Part of a small language model's weights: RMSNorm before each block.
Each number is 500 + 50 x the weight over its row's rms, rounded and kept within 0 to 999. Layers, rows and columns count from 0. Numbers have three digits each. The size before them is the row's rms in percent of the matrix's.

# gate: layer 9 MLP gate, 320x128, rms 0.406, rows 224-240, columns 0-127
# up: layer 9 MLP up, 320x128, rms 0.395, rows 224-239, columns 0-127
# down: layer 9 MLP down (transposed), 320x128, rms 0.388, rows 224-239, columns 0-127
gate224 095:599478496438415586502456512495560488463490505484433571545485466565460462528486538426535558506553493491422530511499549515411502560508450466515451516534509580604471571576498435596595483552442539523421535436579490394548503504397383524591452476495542507583529468483514584490464543484470494551439434550412419464500521538439515535503462524474458477531550542549532494447456468571518577470535
up224 104:550518540516530437573431376517545480526525493527505495465457397573534508509497422554493539588548491647455556443435493512541515472487513431493485418526437404513477520465591475479507544566538498429484490528498495450512464520452467590526444496507538524436576637524612538554475467482434426569472540517499552430501457486565547565452529565431559537466535583468460525475483509550508477446417
down224 095:502497551410477487440594507589519506469473536454456465549503539496438550434471550497594445428526512429534576568572512430466455495388491610600500576507479584495461501551440483556411507465458460490463483396497561454492434483468511525490486493551583490496446465569497550493533526571480531522526453491502587529594553510552537408424523476553449514476429608475496507534596441482542453510451
gate225 088:519439565460458557443473652485490517453649471555494389492478407508455470516539579488507487488540576495459556502481517502514486459547401504467519505463401463429503467581552482548530491462487456439476569547456522507509421433508494504524511480500489515470465478571578443521426521514516484451439499486566481548476524521482556386461427458545439473503460450600546529536597473530488524544345
up225 093:421551579574481435480453485501555526558416464450478530460523550560456531500607572583482557499437494460536487502498451503504492543486450535519487553526455508558572543447479581456568516500519521480532397463601561547419550529446470450522503380378455480466510466530436515441576531472518495554488485515531500539593556484462527594550475426576622487476517466471476551528414438441541504514422
down225 094:510523431564406483480533482553673495605495592489501517523503459472523479485460421515534507508472545482489505591552458507507433528486510501469547475529460416451560450422353524437434509542437466558472491492557462483530623520534571476512476484525495573517475440413514498545570511481391434547517563420476501468515528448554540529450505535477460495482475499440490569510385401435498454544526
gate226 100:442489544517467548545546562425538549425516483429511533433490448560527471478497446457602523537446557502524567524460436368504458533580512531586526516512539529553507477516488429522540500437524528440428588451520420430529477491385438442524512577538553603470435412488504532509515547465498563461457513542441519502489602507630461508537523588536532514467519489511500625600525531488477539535484
up226 103:403406475502501536508392514519489610409476458489467523438498641526525559495480459523602479521514496467465563538509510481485480465400465442453453498529455543440484479538530493542461503582456502423520417519518440426574531532540526578441503438492506527502536420605416517522517526443504526469602617551501612515571479520514544461510477544478429520465504461463376561490549484538480481553508
down226 100:455536460515521485530445601530502456504481548420519506639458575528533481536465531493513490503491536438489589534596475404461567454400464518552455512520410558450563560607413520489523526482489421494608397490434434560475461519473460549520522479461520530527558519642451549529516539385499519435565535569523504492513523460499467500545531433473482485539534444459482500580410488459488554518521
gate227 092:465475401492438594490497619487502550466517561522501474474546566559471511444514486506415404489486597529523554521472488611506507559525446506475505504407563631420553492521514493533439457451430573547540539569481509548481382490451407481478523566545568537474467416531437455454561604448478536519444500508468438489604506489487494498464518534498413488477488493526547469523488449406439564452521
up227 093:505507595484465574554500465536505548586526458469536464598560536439498471577509482534493474450544507464497533488516607501569555524554488494595481444501486490517491513495483571510484566588578387435468513485444593484430554504529483503534487383560486503513413433491530462374513590455506430538550454506480491372460521473384557491483443458512515473550508484452599492482530416469476408466531
down227 095:610503534530511525488481394479493584530481440454577505486473562461464459552517638562579468530504427462472498553561485441415523408616492447467561521450460449550517626504563479571554566495468394453464464530506544488497527396531530551536549472516521471451514513483450510453487464432542538521521513553540541517486484459512515611569458520514534546447418550522453442471618493462460443523505
gate228 105:466552516506554494458359437440478541486452404465402508550632360526449503411546449412503535558469544446402531456582511470521487427556583479517473512557463460428449520400507540574449521475496584490511534520512543496482490479516427451485436553488504487572497455475464457380507521404495526527450525440478463531498483494487486530490552553491497499460528446510480580479455471570586483443527
up228 106:444534526439528477426509502531495498452475564395468449519532434478537485523514498580545503483543452414475509474398536606481460551481480487589507597474599521475490389491454523416480529481355525535453433455563515543472471566489495539490486431479599527449506502514495534407489561466432466417453502580552491449505527453454441552460471509519479653537474504527399533459474509506548530579464
down228 104:511513660486500506510549489500426543611515533576542400468556480515472453488563528518511419468515454437469421436553424570544474471540539486551438523478515529576556476487434548453570495529505487483388514438528537580554494478503494480435451463559491473565541499486409439491495487537468422614474508516514511409480511514390451454511474466545589553499491436519524469570418522456419409521449
gate229 095:443418444566492553503589492557537404391558487467440407500503498409438516538588547453498543494530522518479501491384563503498543454461521493516492444405537453555532548502450482451417518483417488425582444571468514512568505559605626460489542464506512472489440575519562441529483469514474484450550540461556468580594544516500452473502474540471476442453509529550493521551464569568528525580440
up229 093:528512524541427448466513501482433441585533420484388543409490503476546499474509496537568561392617527500519490490563493463495455588549533526403422422430516560505501510582479391606507582550427544455512506472497487494547529520492447478431424438441489443533512607550481460515471562508505503448550495481558547518497564544495472507548480509512438529573435560587530473573451494512425552420531
down229 095:593561511459430545442479449502429470538439439602520577489549514534485496545459526450479555521446509449546507526438551546478474449462464475514567421482539600458625486533504493463559529522516458460391483586465518404451456474504532576528527517375587497552433435421458479465454491510489397619488514434502556522473506545468442489547553477547537532492488505419492474539567390519539470503529
gate230 107:437518494518591468436507583456493556562414534452488592457528562416508535504525501480526497534443516509554619529465471515568472452507465459433512552533447570507389477533516513498581419545387437498466510481575477563597475486431456477420470459512514391505486496473482413454440501453479536537502520456493454517536427593498588490440568594505524480398526494492448552384472513513448529530514
up230 099:515484555607459505509489437529508434499487528452514507578482521455571445445523539481612456580523520505546510444435487441552503497464489562483599506511410427536514525461487422479494488469543610447476499523580481505587505511484470468467542477435494429453532540516594557513475524428522550537512452643509524538527551502586443644407567483470562439508458546500522460622510518557480515578458
down230 112:536572472529539475453484502490457548575500612531555539537411553477489480516554508493402535488485457382631514432532544499473525473523446466480425526515569501486470471532412494457486488442508468563490635518408514516510478514476457544485546486415575428520443533451523458458403420548568437511526552478563485542492533542476533553536498560553447536460520505496410413383529491501408599520482
gate231 106:518509493481563574501539399470459406460527583398521542509415476469512458475543493515540557573496443469510453558494556620489547431488451539474541475568548473472513555408512489530496533499483449519496515460428575492500543500454481408623552491504484525459567541482512559507545477497534487384543527439547406488492617538490520471470510552405505451493539459541506386425450582518385528481562
up231 105:476586514539469495461511472462521485520479452481459475525522421530449491454486573487505422489397511499526513563535462482530456433450506520576510501500601537650503290544485486481486499494496544568477526499416488478471468411429451514443503541449507405518499555446455430527516529476617508464388488613392425495555495449501459516458501494561484494498517456453548470524466526468537526494593
down231 110:489577495562506419545509371538489468537556550417483493506518511454513541468511542479560473462430558430503502528526483526467628492576543505520445531475538587492507534502451530449517581460389497516445535488511505453489511452413491409519558527546455452590514560503454492520598507546510449523469505580499451556572457560434500500487416528498551418514561523506462398552572516426362557443570
gate232 107:473508571445438504434564524478464597454537538456559503486516561498514538482457670464505586562554591576484547496484582525496448460507612432509510480554532517547507468522426507487620529611512527487451468502520534546457542555628511460465440463495550563409420519507471462429428464565497489440488434560471464471499411545453525470476416509525566495469524474545528532533459476559477461489459
up232 112:493443482455446519557546469414475516463603558482567507592539451538538505425478524549482549542470515513531444508511460487480482496491521520475476523474516519479507541520374437534498518419414483475484491448560427466621622529487441514334492410509463432564446544591497525486437520482481492480611442448483525541464404480477586488520449469503592534511453517592374516517475495525529481501509
down232 102:511509491518479462467404527493539447456522492495521498447554533471426503489526546503511474512464446399503533512409410490501553529493389484495527563539460501544442399576445500436532446498585478495476480462541539479498456466472419557522488541579550535489506534509520554493457466447546535476518500618453464555546595538623477503570642453537503510571531491490504503312594429539511563503504
gate233 100:510519458499677471523560621422498498483562511523572445450542497552491474500534472573480422516522435533469504626486609501461442565556532477541561496514516479515412521537512497485477506492482440479468458478478417495450441545465519506483483480487446589481536476499469552580541438528527500553546570390569523467526412538498502536536578492498549494566530543481617467429474491535579598555418
up233 104:510465478571464604509520470550564530478468495502556481419500530491571404390348572485531434460596508519477416535476515489458479466553487344538528541547464559446484449413514530485500417547545473460529532529542515521441578498494580496433487455439467419501469472573530488475493492531464512499483504544502501524412458552493563515505479557483443553540454518353456553479396497447494465458465
down233 104:510462488596555468488474520514538499524406374477444456444436566529515524515502516492549558587422455512503486473428493367536466574563549426494426525485539480485518532554507462483531548532466592523395525549462434516558489494565401571437605432464520495482407463552620495558550441494458502567503527468501543446451519445488463436517529580556493474446497438482423509451573524505479534464450
gate234 104:542557499514538515525441508483566557381500426442531423517513580544463494534562500515463548470557444504394527513484512611515456490489483325561555501583429461448576466577486526510568470444570463481529455506495505451347438415534561514538533556540475473462472450524510508556484422436502444515429502546483493573496530434521485536561449485562448489539505482548576473496516511487450426447438
up234 104:414411408438560424496495416506450497563505448575501559557526478511423514477492463456481451486507484459509518488493519554464556538506511455428514436483586583395500537532480613532442544439438534418500482404507417491539497468518558560450563544415468524470570511519430572577513545547468575452530518538435451500568438539533448438518394532477564591517441537433553501540469456529526539510546
down234 104:448508485461457449517446480487546411467547541542426563538450422489562567461547520466482552563487417484506410467456453527495532531535450462470486508447496467647518509513556484451534509561565592498351480570555529478522477484481434540466559462520608479513467475495454486511412467481442458505495436450501535392557515463470492557512439480541435482477553471551532445512609376531418592497468
gate235 110:489568458486513577497603507403624484404561596529453508519449446497493543493516582452543589526502481568524480490492518510506413440436502441548406555512523416506473473526440601503529418517488679520423434499530570491514533477473532503537593517490511476534479463454544446504467519475440505465496542466458551452466497540471472531534470599478551488496547532571489586565448575564525446474488
up235 114:518468548544534571468484535526556378529474428550584488392467459531542425516498379566602468468527466441475399457464456459572465533542458485466456481458481489551490501562451425495478404452491502490494473544491517490517463505551467505472388504443523581495515527539546524512488551445533459535495469468633585529495377431465484503549538480478429515394476548544437464477590477463515603508486
down235 103:426450423543487472527569390422500451452496557509457513512523456419514581484445510473390563562403491501538525526640578500418554490548448465478422475538448458452550523454538519428552556593478550515431375499524526431521496506471522537510554528420472545534532550460608429472554479501498454496479508499484564435418546505463464489488544520498526448506607429463523513547550526468549515568503
gate236 093:480492460482447525562459515466524507513463414360597549572542539503615400416524502464466460505469515489492496476516590413425517476381479527489515448557484526447473427442520452523480586539503551479464545478560495563523534585491434585517634430440521570449494542560495482462477493476435586504530495525578427540528533462357498460485537531473478529486491503490506535541400463465507520520496
up236 088:542506542579470533568548560485541483558544380509486496455460516545503509552441398549483436545512464590488470469483561377462456538555483534488546447494518555452495578426462453508529446501514513431599463498550478499497540488507554572506535447549554569369515470496472527494511512553616478510480594542477478524558501459415498446413500477470476447414588455465523605506481566569389471474500
down236 095:465477522538499497533596459389546492487432414505489659570517537460425436519473453437501437526503532462511437427533564474527485505479394526479465443521491486495518454538556384493507518544474524448497496475426499419510558578511448501458633465475576496535593546536495531526501503485506514450538489501475525463508604453367471495590527476442554442515512502513511575508380540465472536571558
gate237 109:468498506488391481457456505498483530484623516450562496438515516466533455524456589494505542549554483428581394515521479530453491448389492432513493512504486618487441545581475482500587495436370388422478544520508525461501483483543406544475506547546533428478475521547509576482478461455412506459435538518517449481558431476484486520498588427530511480504563542627490570529489489496475606531435
up237 111:390575560533482540528454530491541559514544482406494506534489507581558462558527520548461478536507461512608445534556541458481552465471461520425408464540558520472547522514428426489480420477491477592550514553480426487505465513450444579552549541433522575548495506489554411516537445405502555548425480557583499523601470521465453530530408462480474509506447555417458528535568508501437391591427
down237 111:539488507477442501515441398469498539525532522469483525489391500487549534546487600497465502481517505525496510479539514526533540359452517556508440516578526539550453548435363548545472580461490518396505603496463514471544386425446447585526560479486410491579483472510497499465554584475481574515411525498487595490622497547565495505471491430452517513492568435521495546530416583499455534539459
gate238 100:553442506501451573549534478423450465482453511452445469478460539442479461490460411488535493480504443529522470531444540517475508468548543431542515486505558527377440417560467552518555494498547495436440523458428556637600447490433520451557477462481584495500491496544546430523519500383441580474509473519511591541439489495551440421554489562532406485455450470486458499401433458577559442571575
up238 105:617477517537541536526503345425515384581564485539522526617478526515519484501544513473486427464601496490553472411474530584570490546538523487455480493494502470514520547536541491398513563464470565535585486575544579440504528436540467560523458532464427485506473441521502521534543417551449485513466420498588548478430545483383520508498451464504433466467404424416498468500498563474475478526533
down238 099:468552548568469491516520498523507440552477485459562534479466494421463513598536558531526424584539513579529512522493522581546522426490404479501540474380555462393526547498537505542410519502440497517522557554549517530405601489580457518452420445623495552390462499467511532551500488540496474424505453431457493609477524606537465566469516479551468530564418565506434494566476439481493478514519
gate239 102:524479487548454463560441517495480504591550536484472524455387526441538448582603460485511484608522523519435555517509509435526612538532508470558453501631507452547490493518498496528486515496578495483437569463569440558450488393524526486473511615563579447469483586512554572464453425489559454517465436541483414573500477596569468434502538527553477472455563443548507454475602514533481531521459
up239 105:510514462452530448479454476493396606371586525488536507443478559514480428464467522537505514397452463435524548488591498419510530488485527449533480436549531542439522454404474480538436524571580460463524525551403575512440506506530463552510508452518496463476482448476605545540399524483468557473501445437492414580455511510602494507535485494468593421488493546502454537505481435475401419402511
down239 105:560401522440530507467554523548518502480499583574497532566517437447494478460558496427463498421431563517516466495492570554594422520524487460569460426510470466454521431539515513465432406467458520487450546522502581457543522575601495514438452436474520522432410471516497456507416490508532519418461470533361513535544556501558530593471463405517528418470530514487427471591546416544473538417478
gate240 097:473473524473475475473494550458512455503500523476543430601496473438614495546522511468520587419488520413433483456550501494514428552470548429602547514573475477553579545502522425486524513559425423489551491490558450534435440415591455563571499557453528498466485382540515554598481424442493537592587423567495481585482513457532515439447513470590392447561482508521492498491508476470548517522488